python train.py --hidden_act="swiglu" --qk_norm=false --dataset="wikipedia_en"
Each number is 50 + 15 x the weight over its row's rms, rounded and kept within 0 to 99. Layers, rows and columns count from 0. The size before them is the row's rms in percent of the matrix's.

# v: layer 3 attention value, 192x192, rms 0.177, rows 95-127, columns 96-191
# o: layer 3 attention output (transposed), 192x192, rms 0.151, rows 95-127, columns 96-191
# q: layer 3 attention query, 192x192, rms 0.23, rows 128-130, columns 96-191
# k: layer 3 attention key, 192x192, rms 0.224, rows 128-130, columns 96-191
v95 110:48 65 47 43 53 62 69 70 42 42 40 36 55 60 51 56 69 48 73 59 22 76 55 49 63 35 48 68 33 59 38 31 53 18 60 53 49 48 52 63 82 45 53 53 40 67 66 52 50 56 24 52 53 59 79 60 25 38 42 43 72 61 51 45 42 52 43 39 45 37 57 31 49 58 70 36 24 46 27 67 48 55 43 67 27 50 61 52 69 60 48 36 50 30 64 41
o95 103:29 57 51 78 61 32 38 42 51 52 57 72 53 51 52 86 17 69 40 77 45 43 56 41 49 52 45 27 50 92 73 62 53 68 48 55 41 54 45 47 52 44 42 48 43 42 64 42 47 66 20 66 45 58 26 55 71 52 62 59 49 75 58 84 64 28 78 62 71 48 41 37 63 53 53 65 65 47 41 20 29 43 61 29 47 48 60 46 63 43 47 23 34 32 49 73
v96 115:33 51 68 48 55 64 42 49 55 79 65 39 36 55 80 74 64 39 63 32 47 52 60 58 27 43 64 55 63 35 72 76 57 47 50 70 80 43 48 65 57 60 56 45 39 61 50 53 46 41 52 64 31 58 45 39 51 70 75 61 52 43 50 50 69 76 34 50 62 63 66 39 53 53 42 48 39 53 63 74 43 23 36 25 54 26 24 36 75 36 70 42 25 51 62 32
o96 108:25 63 59 66 52 54 79 38 49 47 70 69 70 60 66 47 35 61 78 53 70 39 74 74 59 60 41 46 50 65 55 79 51 33 33 40 63 76 57 35 48 27 71 64 40 27 33 54 82 80 46 37 26 69 55 88 56 48 52 32 50 42 68 27 49 85 58 43 60 38 71 49 49 61 29 33 41 40 48 45 48 37 19 74 37 74 69 46 79 46 29 31 61 44 71 46
v97 125:29 61 70 41 46 17 59 73 67 33 58 63 57 41 55 42 44 62 62 65 44 40 48 29 43 60 29 41 25 57 71 53 81 59 38 58 44 41 70 76 35 54 65 59 69 36 36 65 65 45 37 57 49 56 37 57 67 58 44 63 62 49 62 51 62 60 66 44 51 37 59 19 59 52 38 58 34 71 83 43 62 47 66 61 48 62 45 29 76 52 24 57 42 18 48 80
o97 109:49 34 52 70 77 79 52 44 25 34 51 58 71 66 41 49 46 56 38 51 50 50 44 53 53 38 35 74 50 41 59 59 42 50 47 47 56 43 51 47 81 52 56 55 18 55 65 46 52 43 45 50 28 60 78 45 68 78 59 67 42 41 58 60 30 61 56 42 34 47 46 75 68 76 28 64 16 43 45 41 33 66 37 49 27 47 95 27 38 46 44 54 62 41 38 47
v98 103:55 68 40 62 41 66 62 32 30 52 42 80 52 62 34 51 45 71 43 43 42 42 55 51 31 53 67 39 48 43 41 36 53 35 48 60 23 64 59 40 58 58 62 43 59 56 45 39 35 31 55 34 40 60 49 52 29 53 34 65 42 67 54 34 51 60 92 21 50 64 62 50 57 55 69 39 65 71 25 42 56 34 28 69 26 68 29 40 62 61 70 23 58 37 76 29
o98 106:43 34 37 31 75 59 51 29 63 47 55 68 48 60 39 33 35 28 73 80 40 55 56 68 47 49 50 66 34 78 56 43 63 41 67 30 34 58 62 57 35 59 54 25 54 33 52 35 43 72 46 36 57 56 40 39 21 73 67 29 31 61 69 35 11 42 41 40 60 68 37 08 69 55 58 70 37 55 41 59 23 57 54 51 72 48 54 37 56 50 40 74 68 51 56 43
v99 097:49 35 54 64 33 31 21 43 78 74 32 73 59 63 67 56 53 41 63 65 67 53 72 68 50 64 32 55 45 65 46 81 40 61 59 64 50 45 63 27 62 49 61 17 65 17 72 29 41 40 54 47 27 41 58 74 47 45 44 61 34 45 19 42 95 30 69 46 45 65 37 42 67 36 70 42 68 55 67 69 37 38 84 67 58 44 52 22 53 72 36 67 40 57 42 41
o99 100:55 34 59 54 58 40 49 33 33 44 21 45 56 60 41 30 76 46 58 47 33 33 53 44 69 59 57 56 55 59 45 66 49 15 52 47 41 72 50 74 27 34 36 28 69 55 57 65 70 43 39 57 60 53 60 26 45 75 53 41 52 32 58 13 20 74 42 46 47 10 33 52 36 35 25 38 56 44 55 40 29 73 69 14 53 50 65 62 63 38 32 74 63 65 21 59
v100 106:64 65 61 81 28 45 52 52 62 37 56 34 66 64 46 59 41 27 64 67 50 55 47 46 39 66 40 32 45 47 54 46 66 48 79 45 59 53 58 33 66 50 42 54 32 24 27 81 81 58 55 48 36 39 46 55 75 34 46 50 50 48 80 68 60 71 67 50 46 48 70 68 66 51 53 05 39 57 18 46 35 66 27 49 86 40 75 45 22 85 54 56 39 44 67 41
o100 104:54 25 46 52 45 73 53 56 31 66 74 46 47 52 46 43 85 45 67 41 27 36 37 52 43 66 47 45 47 52 38 28 59 63 40 37 50 42 59 53 33 59 41 44 45 47 44 42 62 58 41 51 68 94 97 69 43 60 68 40 59 62 44 54 54 18 34 43 49 31 47 34 26 54 43 48 52 19 68 43 25 55 53 47 66 34 37 47 62 52 47 61 34 47 36 54
v101 102:35 36 37 35 32 62 46 45 33 67 70 64 33 60 58 69 54 61 59 43 41 44 59 41 18 61 40 39 77 26 47 40 54 32 52 62 48 43 51 58 32 38 25 36 35 75 69 83 78 35 28 15 50 29 51 61 30 58 39 34 33 65 69 46 52 53 48 41 32 42 44 58 43 58 69 75 34 40 68 51 41 80 51 42 51 67 38 47 43 68 39 40 34 62 61 55
o101 099:63 43 71 74 59 43 53 50 74 65 35 49 54 72 49 49 70 44 00 31 65 06 34 36 47 80 47 22 49 38 59 51 50 53 54 68 46 54 56 33 45 77 72 51 51 46 56 35 60 43 58 35 45 33 43 64 30 34 55 46 46 52 60 47 31 30 47 36 61 36 45 49 81 35 40 19 71 53 41 58 63 60 45 51 72 35 73 27 45 39 53 61 42 49 59 44
v102 105:39 40 80 38 52 38 54 38 38 57 43 48 55 58 35 70 62 39 55 46 35 57 65 22 21 34 52 37 55 60 39 36 79 68 62 59 49 55 41 52 62 60 50 45 17 42 55 68 15 55 55 24 56 50 43 51 27 62 65 35 55 33 44 53 18 43 64 31 44 41 81 39 56 54 74 44 43 42 46 33 94 45 61 44 44 52 44 72 49 23 53 58 61 61 36 48
o102 103:51 42 60 41 55 40 59 23 34 34 74 54 51 53 21 52 42 30 72 46 69 52 48 79 53 19 41 49 43 75 52 52 51 36 48 64 35 50 78 39 49 42 61 53 33 71 50 54 30 57 47 08 41 40 49 89 42 47 32 66 49 41 64 59 41 37 50 58 76 58 56 95 55 68 40 49 54 67 51 62 41 23 40 40 53 36 23 45 51 69 47 49 52 59 36 56
v103 105:77 38 54 46 65 34 39 76 43 42 68 61 59 81 54 61 59 36 44 45 60 64 60 30 51 40 24 60 49 37 54 52 51 30 43 50 62 69 29 62 71 49 45 60 51 06 53 14 59 46 42 59 27 68 63 42 49 46 33 44 55 58 77 41 71 53 69 61 60 37 27 48 54 53 33 50 24 36 59 28 39 68 44 37 00 57 91 75 48 54 67 39 47 49 34 67
o103 103:67 67 52 50 65 37 26 92 26 41 70 59 56 30 39 63 66 77 58 48 55 47 36 39 42 45 51 62 64 49 52 61 70 54 56 21 48 69 40 42 70 52 58 43 57 30 66 45 47 46 50 55 59 26 28 59 64 85 58 65 20 59 39 37 54 42 43 47 67 33 55 32 37 26 63 38 38 65 39 33 31 49 50 58 43 22 68 33 51 42 45 30 56 55 57 38
v104 100:42 56 70 25 55 59 55 57 46 31 30 68 46 31 52 19 52 38 56 44 76 36 62 32 29 59 43 63 57 55 26 58 45 65 37 50 37 43 30 65 86 54 43 50 32 20 20 34 48 64 40 58 60 26 38 33 59 02 36 52 25 42 45 47 43 57 72 34 59 29 53 57 54 52 57 48 19 69 60 55 44 54 29 51 58 51 56 20 47 74 48 31 37 49 65 40
o104 096:44 81 50 55 76 55 38 51 48 41 53 38 44 47 36 49 44 54 12 44 55 64 63 39 64 69 49 45 55 59 69 57 73 46 54 32 45 41 70 40 40 95 46 36 35 44 59 52 66 39 69 36 58 63 81 76 43 37 45 64 39 50 53 41 27 50 38 53 60 35 44 45 34 36 69 54 80 54 78 78 32 29 37 21 64 45 52 60 46 49 47 60 68 68 54 54
v105 103:58 83 53 50 67 44 43 53 34 66 58 62 36 66 64 61 35 39 55 72 82 54 51 30 66 54 31 43 26 63 26 48 50 32 73 22 61 58 25 52 41 28 65 46 21 73 60 58 16 41 47 50 56 22 42 54 54 43 34 39 47 50 57 94 46 62 30 76 64 25 40 53 35 85 57 52 57 44 49 70 38 58 44 76 31 65 58 32 43 26 69 45 46 63 41 54
o105 104:22 53 67 71 35 70 75 49 49 37 54 39 62 51 45 40 36 69 43 57 57 39 44 66 45 26 69 29 58 42 50 28 46 60 30 64 74 63 32 46 50 47 54 37 67 68 49 40 55 56 54 39 36 62 38 25 52 51 53 63 43 78 34 67 65 56 65 72 54 56 66 37 52 45 50 61 33 64 56 41 51 47 69 33 62 49 30 58 41 31 58 53 48 79 57 39
v106 108:34 76 72 66 62 33 56 50 35 47 54 54 77 44 64 47 15 39 64 45 55 47 63 30 55 51 65 44 43 35 33 74 48 53 76 51 63 36 78 52 85 36 52 40 64 40 46 32 49 53 43 50 41 26 45 57 77 40 52 62 53 75 76 52 54 55 58 57 53 45 63 54 44 39 59 39 51 47 46 49 66 31 35 70 21 38 56 41 43 60 44 46 60 45 46 56
o106 111:46 47 65 80 47 43 25 30 26 21 53 79 67 69 43 58 55 38 65 68 44 29 46 25 51 52 69 49 73 58 52 75 71 43 55 27 61 38 63 59 42 44 38 81 60 46 18 52 66 48 64 49 59 33 55 49 60 64 53 52 18 52 29 52 42 57 27 73 49 62 33 61 56 83 38 72 78 62 28 39 82 51 63 46 54 13 37 46 54 16 53 51 43 58 71 52
v107 103:30 53 46 53 24 55 42 62 48 47 74 71 06 49 62 47 49 23 65 66 37 66 54 47 77 66 51 58 61 37 30 40 48 50 50 49 44 39 53 48 73 56 35 53 38 16 36 57 60 37 46 51 64 55 56 78 63 55 41 25 63 52 33 44 27 52 46 28 64 58 43 72 42 55 50 57 24 42 28 55 35 37 41 57 33 28 48 38 57 42 56 41 36 47 83 76
o107 103:75 55 39 43 33 50 62 54 36 57 48 48 45 36 63 32 56 63 71 60 37 59 67 77 41 34 57 42 78 50 78 49 56 71 45 44 39 36 70 41 50 85 52 51 40 55 57 67 57 46 38 44 69 49 62 83 42 45 40 40 72 53 91 39 53 52 70 42 45 44 24 49 42 47 34 59 56 59 55 42 34 42 58 55 45 44 50 22 52 57 57 54 47 41 46 70
v108 105:61 49 28 71 66 72 31 48 56 59 65 52 48 62 88 54 43 47 50 49 38 40 38 61 77 56 84 41 64 48 51 59 21 33 57 42 37 56 97 43 41 49 45 38 42 24 54 45 67 48 40 58 49 53 78 63 17 55 43 49 28 49 31 62 71 55 62 42 49 53 24 65 51 46 50 37 63 48 44 31 53 54 23 63 41 40 61 48 88 54 45 68 71 39 75 60
o108 099:48 65 35 61 37 37 45 66 51 60 36 14 60 61 67 50 59 41 60 43 58 55 44 48 20 49 49 54 32 81 80 42 76 45 58 77 54 59 60 63 54 33 53 79 19 32 50 56 82 32 29 62 47 72 47 49 59 49 48 41 38 39 70 12 72 46 53 23 54 45 57 39 64 62 76 50 38 72 64 65 63 54 75 48 27 67 66 46 28 40 50 26 46 58 73 67
v109 109:54 62 53 64 56 53 47 54 38 49 60 31 43 33 53 44 55 24 42 56 56 41 37 62 49 36 64 50 59 39 58 45 38 35 28 52 59 71 50 68 63 60 26 57 50 55 62 47 62 42 47 42 54 74 65 42 38 58 35 54 56 58 80 46 21 55 46 36 43 48 39 53 28 48 52 59 57 46 23 34 26 70 53 26 44 53 33 41 57 68 60 69 72 52 50 36
o109 110:60 52 41 20 25 28 54 48 51 66 29 63 39 16 53 60 40 46 54 46 55 32 70 54 57 46 35 36 77 51 40 73 55 56 48 34 25 58 57 56 26 56 60 44 53 38 45 54 54 73 48 36 64 45 50 20 49 75 37 38 52 79 59 57 62 43 42 43 50 42 55 34 49 52 95 55 55 65 48 65 50 43 70 47 43 42 53 53 53 49 60 79 45 56 30 50
v110 101:67 44 50 32 46 53 65 32 54 71 40 36 50 56 81 57 53 51 63 53 38 58 35 51 39 44 44 68 55 48 50 70 45 43 46 33 33 59 24 56 41 42 28 52 44 55 71 40 35 41 28 33 43 48 48 25 66 81 57 66 70 61 50 63 59 44 25 60 48 38 52 49 26 55 37 56 57 66 49 54 43 52 38 27 59 45 49 36 56 53 50 49 53 43 34 69
o110 102:58 59 30 63 42 06 62 36 45 14 80 49 37 52 56 65 50 61 32 71 48 67 61 51 61 70 23 43 46 51 32 42 38 95 31 39 61 61 59 46 55 55 50 64 76 36 53 49 55 35 39 33 70 71 45 57 65 69 47 29 56 70 24 52 66 48 30 43 38 49 68 61 62 65 70 18 62 59 58 07 50 36 47 54 41 55 71 38 44 32 37 49 38 48 53 53
v111 114:22 42 57 51 55 53 58 39 37 60 42 08 64 32 67 43 49 62 53 46 29 49 48 23 82 23 72 25 52 35 39 55 53 31 59 71 56 50 41 30 66 36 47 22 53 45 50 39 39 44 79 25 46 27 52 64 59 30 63 29 61 67 26 79 22 51 43 46 63 33 46 43 76 40 50 42 73 52 86 48 50 47 55 43 65 49 47 64 23 49 47 46 51 49 38 67
o111 108:21 54 37 20 41 72 36 48 63 41 68 43 50 61 58 63 56 67 26 36 34 57 41 61 40 42 24 31 84 45 48 72 59 63 50 55 39 39 66 61 32 47 40 66 55 71 46 32 55 54 55 32 55 35 42 61 45 81 68 57 45 78 61 31 42 60 36 84 52 45 52 46 45 60 63 58 42 32 43 32 61 77 39 25 40 34 60 07 50 48 88 45 44 52 38 34
v112 109:79 36 36 77 41 64 23 38 33 57 83 59 65 45 62 82 64 40 54 36 50 41 63 70 52 65 30 28 68 37 46 35 56 60 49 43 52 51 38 65 60 67 40 40 44 34 45 38 53 40 68 51 59 52 40 54 33 68 51 53 35 36 49 64 73 39 65 49 70 73 67 44 53 36 52 19 52 36 71 45 33 61 67 38 70 42 59 39 38 66 42 55 36 99 63 52
o112 104:60 46 47 36 56 65 48 66 28 64 61 17 62 36 30 69 65 42 36 56 62 37 64 64 24 64 53 62 63 45 22 44 76 30 50 70 28 33 51 64 69 35 67 57 48 14 67 61 34 53 67 38 67 71 59 60 40 55 49 75 65 23 58 31 42 40 46 50 51 44 51 59 43 56 41 62 67 57 61 71 28 65 77 50 49 14 35 55 85 54 38 54 40 63 68 33
v113 101:40 34 55 49 61 51 66 42 44 32 66 73 50 60 58 44 59 51 36 41 48 87 29 37 63 53 68 61 67 45 33 38 39 72 35 81 54 85 42 37 60 62 51 40 35 42 47 51 63 50 62 78 75 50 63 42 67 58 40 26 92 69 30 42 35 40 39 25 60 43 99 46 44 38 28 57 22 55 51 56 63 58 89 61 49 51 72 54 61 25 45 52 39 57 46 58
o113 099:32 45 20 31 51 63 51 63 49 97 57 48 57 63 63 46 43 60 54 33 34 67 51 36 62 47 42 44 46 52 55 34 30 38 35 58 38 58 50 24 75 49 64 48 79 59 59 43 40 43 52 28 37 50 52 37 33 33 55 52 41 28 90 53 29 29 52 78 64 65 29 59 42 20 57 53 50 70 35 26 62 72 34 50 47 44 47 35 50 44 60 41 56 53 39 47
v114 122:37 30 87 48 57 75 82 52 38 84 67 58 66 51 51 25 45 65 47 56 40 54 51 54 45 15 40 59 58 61 38 63 78 41 43 43 33 28 31 28 65 56 63 34 42 33 68 53 58 48 53 27 31 39 33 68 58 35 44 72 67 46 68 50 35 50 46 59 71 16 60 63 55 42 53 56 50 43 64 55 37 45 24 68 59 57 54 33 33 28 44 56 51 33 49 72
o114 107:52 41 31 65 52 41 64 02 76 45 45 75 50 34 42 60 49 28 33 73 73 59 33 43 66 39 69 43 66 61 65 41 45 80 40 59 55 46 33 58 64 59 47 57 50 51 36 61 40 77 41 54 27 44 31 49 49 57 30 29 32 53 75 44 54 46 52 35 37 62 35 42 68 62 67 60 31 47 43 11 62 59 51 39 65 29 46 40 73 64 51 62 49 53 24 49
v115 103:54 46 49 63 49 67 61 69 66 50 39 69 30 90 49 49 85 41 42 30 63 29 69 41 69 52 60 50 58 77 42 31 59 32 50 56 53 35 49 25 69 61 22 47 67 38 70 31 43 64 24 55 55 65 70 27 39 32 45 62 58 82 46 40 66 43 48 39 50 48 46 36 19 43 49 71 47 27 51 60 52 40 82 58 43 42 29 49 59 58 40 34 59 54 38 47
o115 104:50 75 32 49 42 60 31 56 79 55 52 47 72 37 73 25 41 33 50 34 63 44 54 45 61 62 46 61 70 21 74 59 43 63 46 79 32 48 66 61 18 25 54 24 41 38 56 16 52 49 88 37 68 44 33 62 46 60 67 65 75 52 61 58 51 64 40 40 66 42 30 53 68 49 60 50 42 42 32 56 18 50 19 45 89 65 56 50 32 62 49 58 84 35 46 33
v116 104:09 26 29 66 66 47 60 54 34 40 74 44 41 32 69 60 32 80 84 54 65 71 63 53 54 67 39 55 61 32 43 42 85 84 38 48 62 42 58 44 99 68 49 68 49 34 55 39 46 25 71 68 62 60 60 49 74 62 34 45 58 42 40 59 43 51 58 45 68 30 53 98 55 61 57 67 50 44 36 37 55 58 35 55 32 14 48 34 57 39 48 46 55 55 38 70
o116 099:79 39 59 37 60 58 51 40 48 27 40 70 60 42 53 51 41 54 46 65 29 42 62 43 38 86 49 50 73 43 40 70 37 30 49 22 43 56 44 37 33 89 55 50 48 26 30 41 66 44 39 32 58 45 62 37 56 21 39 54 63 36 84 14 46 38 60 69 54 39 44 71 46 40 48 50 85 42 73 61 53 48 45 55 21 59 48 70 57 58 72 52 54 54 66 65
v117 109:55 67 42 72 63 78 18 33 56 73 58 44 53 33 46 63 44 50 60 38 59 29 54 70 52 35 42 60 47 69 44 30 51 32 48 66 63 20 59 62 55 81 21 33 39 37 83 70 80 11 46 61 53 21 34 49 20 50 57 36 29 67 39 61 60 33 58 72 48 68 43 32 46 32 52 56 64 43 45 49 32 73 35 61 16 62 26 66 52 67 30 32 29 43 31 48
o117 110:72 59 52 43 61 28 12 38 47 71 14 45 58 41 52 68 70 35 23 58 75 31 37 30 35 10 49 42 70 56 64 85 39 38 48 35 52 49 49 32 29 25 29 51 75 45 66 46 67 56 43 59 53 28 38 28 66 44 52 43 59 63 72 35 65 64 64 37 71 57 37 50 57 51 20 20 37 33 60 60 51 21 47 37 76 41 54 55 59 32 65 56 35 55 58 50
v118 108:43 41 56 13 62 60 61 35 36 40 38 33 77 56 52 28 69 06 49 66 70 35 49 35 80 50 58 60 74 39 52 61 25 53 49 39 79 26 47 46 79 16 58 31 46 49 50 43 55 73 62 47 56 59 60 33 42 69 57 63 77 33 56 58 49 29 30 52 38 53 53 52 55 44 53 75 36 33 63 43 56 48 62 56 98 55 47 26 59 34 52 44 41 68 36 51
o118 102:48 37 52 79 46 52 51 65 70 51 24 57 63 42 52 57 52 42 26 16 58 39 72 38 42 60 45 36 57 36 62 54 62 36 58 56 44 58 44 31 44 55 45 21 50 88 19 59 40 44 68 37 89 55 50 53 56 57 09 28 58 47 52 69 61 59 73 49 41 37 61 45 58 82 57 60 59 47 53 49 70 51 51 46 38 48 34 60 59 49 92 41 30 29 32 63
v119 093:67 47 42 51 65 80 62 28 38 30 11 29 51 72 62 46 52 61 41 44 45 46 29 45 47 59 62 58 69 43 35 51 42 72 60 40 53 26 48 63 53 49 62 55 34 68 19 55 57 24 74 56 54 62 62 40 55 27 67 46 62 54 43 58 55 43 30 53 51 22 50 65 56 40 63 50 71 19 39 49 54 73 73 41 69 53 78 64 64 62 41 47 45 69 38 33
o119 095:81 43 38 55 59 54 57 58 75 59 47 60 31 30 42 63 33 29 43 39 58 56 50 18 36 64 34 54 28 51 68 34 45 41 36 55 73 33 65 59 27 30 14 33 63 62 21 21 62 63 49 68 79 60 30 65 48 24 42 36 69 44 61 34 69 61 33 42 52 36 29 45 54 65 52 56 68 41 39 39 57 38 40 46 71 56 52 42 52 30 53 66 50 73 46 66
v120 113:49 55 51 63 55 31 86 48 37 35 91 38 44 45 24 45 60 40 46 33 83 36 54 81 45 45 62 41 44 81 39 66 49 74 61 45 63 61 73 21 31 54 50 35 49 36 59 37 59 49 52 31 73 41 29 28 37 54 48 57 52 31 96 39 66 65 51 65 44 34 35 34 52 28 26 50 32 64 74 56 60 36 75 41 52 69 63 72 32 50 48 64 15 42 63 62
o120 107:73 22 26 41 65 44 62 44 56 47 37 57 63 46 45 49 38 48 63 35 33 63 57 34 47 55 73 63 48 64 39 70 39 67 55 86 64 32 38 29 78 71 44 44 65 52 67 47 88 31 89 44 29 38 48 40 69 56 61 51 44 42 19 50 52 36 34 31 56 55 59 44 34 77 48 70 45 50 47 43 60 45 35 49 49 48 57 30 44 56 56 44 47 42 31 24
v121 100:27 41 38 31 32 57 43 43 48 81 67 35 40 45 58 03 39 52 59 49 48 49 74 51 31 37 53 81 60 44 30 68 43 41 44 48 48 48 42 58 64 61 58 32 67 56 57 55 64 66 61 36 51 52 60 43 67 33 57 30 66 49 42 66 47 40 53 17 47 63 74 23 46 73 80 46 36 74 39 59 43 26 47 51 64 48 25 44 42 46 38 29 59 46 44 37
o121 096:49 42 65 46 45 30 38 60 33 59 72 60 47 64 51 46 36 55 67 36 40 49 35 31 64 58 57 12 30 20 34 41 47 34 49 54 44 59 64 70 49 65 36 38 48 45 26 41 74 63 51 37 19 50 38 61 62 54 44 61 45 52 65 69 44 70 36 49 21 65 39 43 44 35 56 49 65 41 62 47 35 51 68 52 68 47 58 74 82 62 58 52 77 47 56 49
v122 106:48 53 66 52 28 39 48 34 63 54 85 60 53 52 65 62 64 26 47 44 56 44 49 71 66 47 52 49 43 54 62 49 39 56 54 54 67 25 46 31 45 38 58 44 51 26 40 53 75 47 45 52 32 43 43 26 77 35 69 12 75 34 37 69 56 43 91 55 29 41 60 66 72 43 39 45 42 57 43 63 26 30 55 45 17 39 57 54 49 41 22 57 32 28 46 48
o122 099:53 17 23 39 40 48 52 30 50 52 67 74 42 57 40 57 20 40 46 45 54 43 42 50 46 46 11 45 55 25 63 48 30 42 41 35 71 14 46 76 45 32 89 37 50 46 57 57 54 54 42 44 43 51 56 56 68 65 28 46 54 49 43 65 71 34 66 44 53 53 62 61 25 51 42 54 49 37 57 01 52 48 54 69 53 31 60 54 24 44 31 65 57 61 50 23
v123 103:17 64 58 39 64 08 22 42 42 64 59 40 37 53 51 35 48 38 43 61 45 39 48 19 76 51 41 47 57 57 19 62 49 45 73 50 51 52 49 47 26 68 75 51 57 28 61 58 18 48 17 47 33 41 37 59 37 64 64 31 55 55 65 47 53 35 58 73 71 53 22 51 37 57 68 38 32 56 53 39 61 48 47 54 64 75 52 68 39 32 48 53 60 30 47 64
o123 097:43 72 44 59 69 21 64 36 45 47 40 21 54 47 39 45 66 60 41 40 55 77 44 53 37 39 50 67 60 43 45 47 62 61 48 42 46 49 37 57 55 54 63 39 55 77 49 51 58 82 55 43 53 43 18 45 65 45 57 42 42 60 34 37 97 43 34 49 57 41 54 67 45 45 23 59 36 66 42 67 39 31 29 50 73 60 61 09 40 84 45 46 57 51 55 50
v124 113:58 64 57 52 39 49 43 23 64 36 59 68 31 61 52 48 50 30 69 42 69 65 49 39 42 62 65 48 47 79 49 67 40 60 64 47 69 09 45 45 45 61 44 71 27 76 47 37 70 59 54 64 64 68 40 62 27 66 36 46 30 34 74 18 54 37 43 54 75 71 56 37 66 56 45 77 36 28 17 53 55 66 60 54 75 41 57 91 50 62 34 43 36 66 68 20
o124 102:56 73 63 74 36 61 48 58 62 46 47 41 50 53 27 30 59 37 66 20 40 44 64 03 56 50 58 27 30 50 16 17 14 72 35 36 30 26 45 57 53 67 70 29 69 47 43 39 32 51 45 83 35 46 30 54 39 25 53 40 58 28 42 37 57 55 41 36 74 57 56 67 48 64 41 59 38 45 45 59 53 35 56 50 66 39 47 52 43 48 73 64 50 49 55 58
v125 104:58 57 48 64 50 75 49 49 39 57 58 52 48 31 52 64 48 16 72 43 78 66 35 89 44 70 51 50 76 71 48 48 50 57 61 60 84 58 25 76 50 40 58 30 69 48 22 54 71 49 59 79 41 82 30 78 46 41 46 21 35 67 39 61 48 05 45 37 50 41 13 68 49 87 54 48 81 75 44 55 43 33 40 49 57 40 63 98 42 28 47 58 41 65 63 45
o125 098:77 51 44 66 28 48 69 38 30 62 60 56 58 37 47 53 50 49 60 70 50 25 42 68 41 35 32 39 15 43 59 45 45 66 50 47 21 47 40 63 55 63 51 32 49 46 61 58 32 61 52 34 35 61 46 09 31 62 49 34 46 52 61 60 67 66 59 41 58 35 47 60 22 57 33 70 39 33 45 72 19 33 60 29 45 43 44 44 65 53 63 71 52 62 67 49
v126 105:46 46 61 57 36 67 25 56 56 03 37 58 22 35 38 53 74 47 30 47 62 60 23 57 56 42 72 49 38 63 57 59 43 44 57 42 29 62 66 25 56 55 48 48 52 56 78 48 22 30 26 43 26 43 42 41 45 68 54 26 40 60 61 59 31 37 79 38 48 34 53 72 69 57 45 23 65 25 33 41 61 42 44 74 56 31 73 45 61 55 47 30 35 57 40 58
o126 108:31 42 52 34 25 64 65 63 63 61 40 42 70 59 45 45 35 74 35 60 33 63 52 68 32 47 65 29 45 49 52 58 42 50 29 36 36 65 34 68 60 49 52 67 52 68 67 48 31 29 34 30 54 37 47 58 61 44 37 51 28 72 08 45 42 39 71 43 82 20 38 58 74 78 33 67 72 46 71 44 54 40 34 42 57 46 46 42 38 55 55 38 39 40 68 71
v127 104:76 62 29 54 15 80 64 31 22 82 43 39 44 48 53 41 26 57 33 52 37 53 49 56 41 50 41 43 33 38 46 35 67 23 59 38 20 60 59 53 62 59 48 71 56 55 71 36 56 55 21 41 47 55 78 53 53 66 64 66 34 28 60 43 57 58 66 70 49 59 38 54 61 60 52 41 36 20 47 33 50 41 52 58 36 54 40 20 37 39 51 50 41 35 73 47
o127 105:68 59 46 21 06 73 51 26 55 55 35 53 43 56 42 57 69 44 56 47 51 58 35 45 74 30 71 61 65 65 39 53 57 60 49 56 57 49 38 58 42 63 80 19 52 54 65 40 57 39 45 78 34 41 58 40 67 32 48 60 50 60 53 19 42 27 58 46 63 54 61 32 57 45 72 30 40 55 47 49 65 66 46 78 59 50 54 46 67 56 63 34 42 67 27 66
q128 099:58 39 43 43 47 44 48 36 44 75 50 46 43 60 45 16 48 27 37 44 33 74 57 38 47 45 68 50 47 45 64 34 25 20 67 41 52 33 55 58 60 52 47 57 00 31 39 23 69 55 56 65 34 55 43 36 55 75 55 65 56 40 46 48 57 36 91 66 62 33 61 68 37 54 54 51 41 38 44 42 78 79 44 42 43 73 74 09 35 23 94 57 62 48 51 48
k128 070:50 53 60 49 52 74 74 45 60 57 47 09 42 47 70 41 26 69 57 53 35 37 58 80 73 48 35 34 58 41 42 46 60 57 44 25 63 66 34 57 49 62 57 58 70 44 40 36 67 50 67 36 41 18 59 62 46 69 50 30 57 52 49 53 44 67 41 62 49 59 55 49 36 46 91 57 49 78 41 66 29 27 41 49 52 44 31 61 48 44 25 16 56 51 58 49
q129 087:15 47 59 57 36 37 72 41 48 32 47 57 48 69 27 53 68 75 51 51 68 42 55 51 55 37 37 33 40 40 42 61 75 55 61 61 38 38 28 67 47 30 32 58 80 65 64 48 33 56 33 38 66 49 55 62 43 62 17 49 44 88 46 50 68 59 52 60 36 40 73 51 47 58 42 65 42 46 55 66 44 26 52 47 49 44 52 55 60 68 50 37 41 75 42 86
k129 060:48 58 73 52 41 13 43 16 46 52 61 81 62 53 38 67 43 52 79 30 29 57 33 38 37 58 70 39 42 66 85 41 53 74 39 67 53 53 50 58 45 35 46 52 46 47 69 59 12 28 45 58 50 50 55 41 34 63 43 61 71 46 55 65 36 57 35 30 48 69 68 41 69 39 23 66 57 47 62 45 43 43 43 70 32 41 75 40 81 32 52 39 69 61 41 50
q130 095:38 46 65 66 40 80 43 57 65 58 67 58 47 46 56 73 43 55 47 26 38 60 56 61 31 37 46 47 27 77 45 27 40 39 42 36 55 58 79 39 36 49 55 70 59 47 37 54 35 40 40 70 31 70 56 32 23 44 59 48 65 50 46 31 47 81 44 53 47 16 56 68 69 67 50 60 50 45 42 58 85 51 49 40 66 66 58 56 60 39 49 55 52 44 52 58
k130 071:51 38 45 50 62 20 56 74 31 38 42 45 60 45 29 49 35 42 34 42 62 60 48 67 31 51 59 56 75 36 28 63 61 33 38 41 49 60 43 46 71 32 44 56 42 64 65 20 52 64 41 59 59 41 48 36 82 54 39 42 46 46 39 56 65 46 27 58 69 40 70 53 22 40 22 70 67 75 61 41 08 73 36 57 66 47 50 40 68 74 66 47 59 50 50 66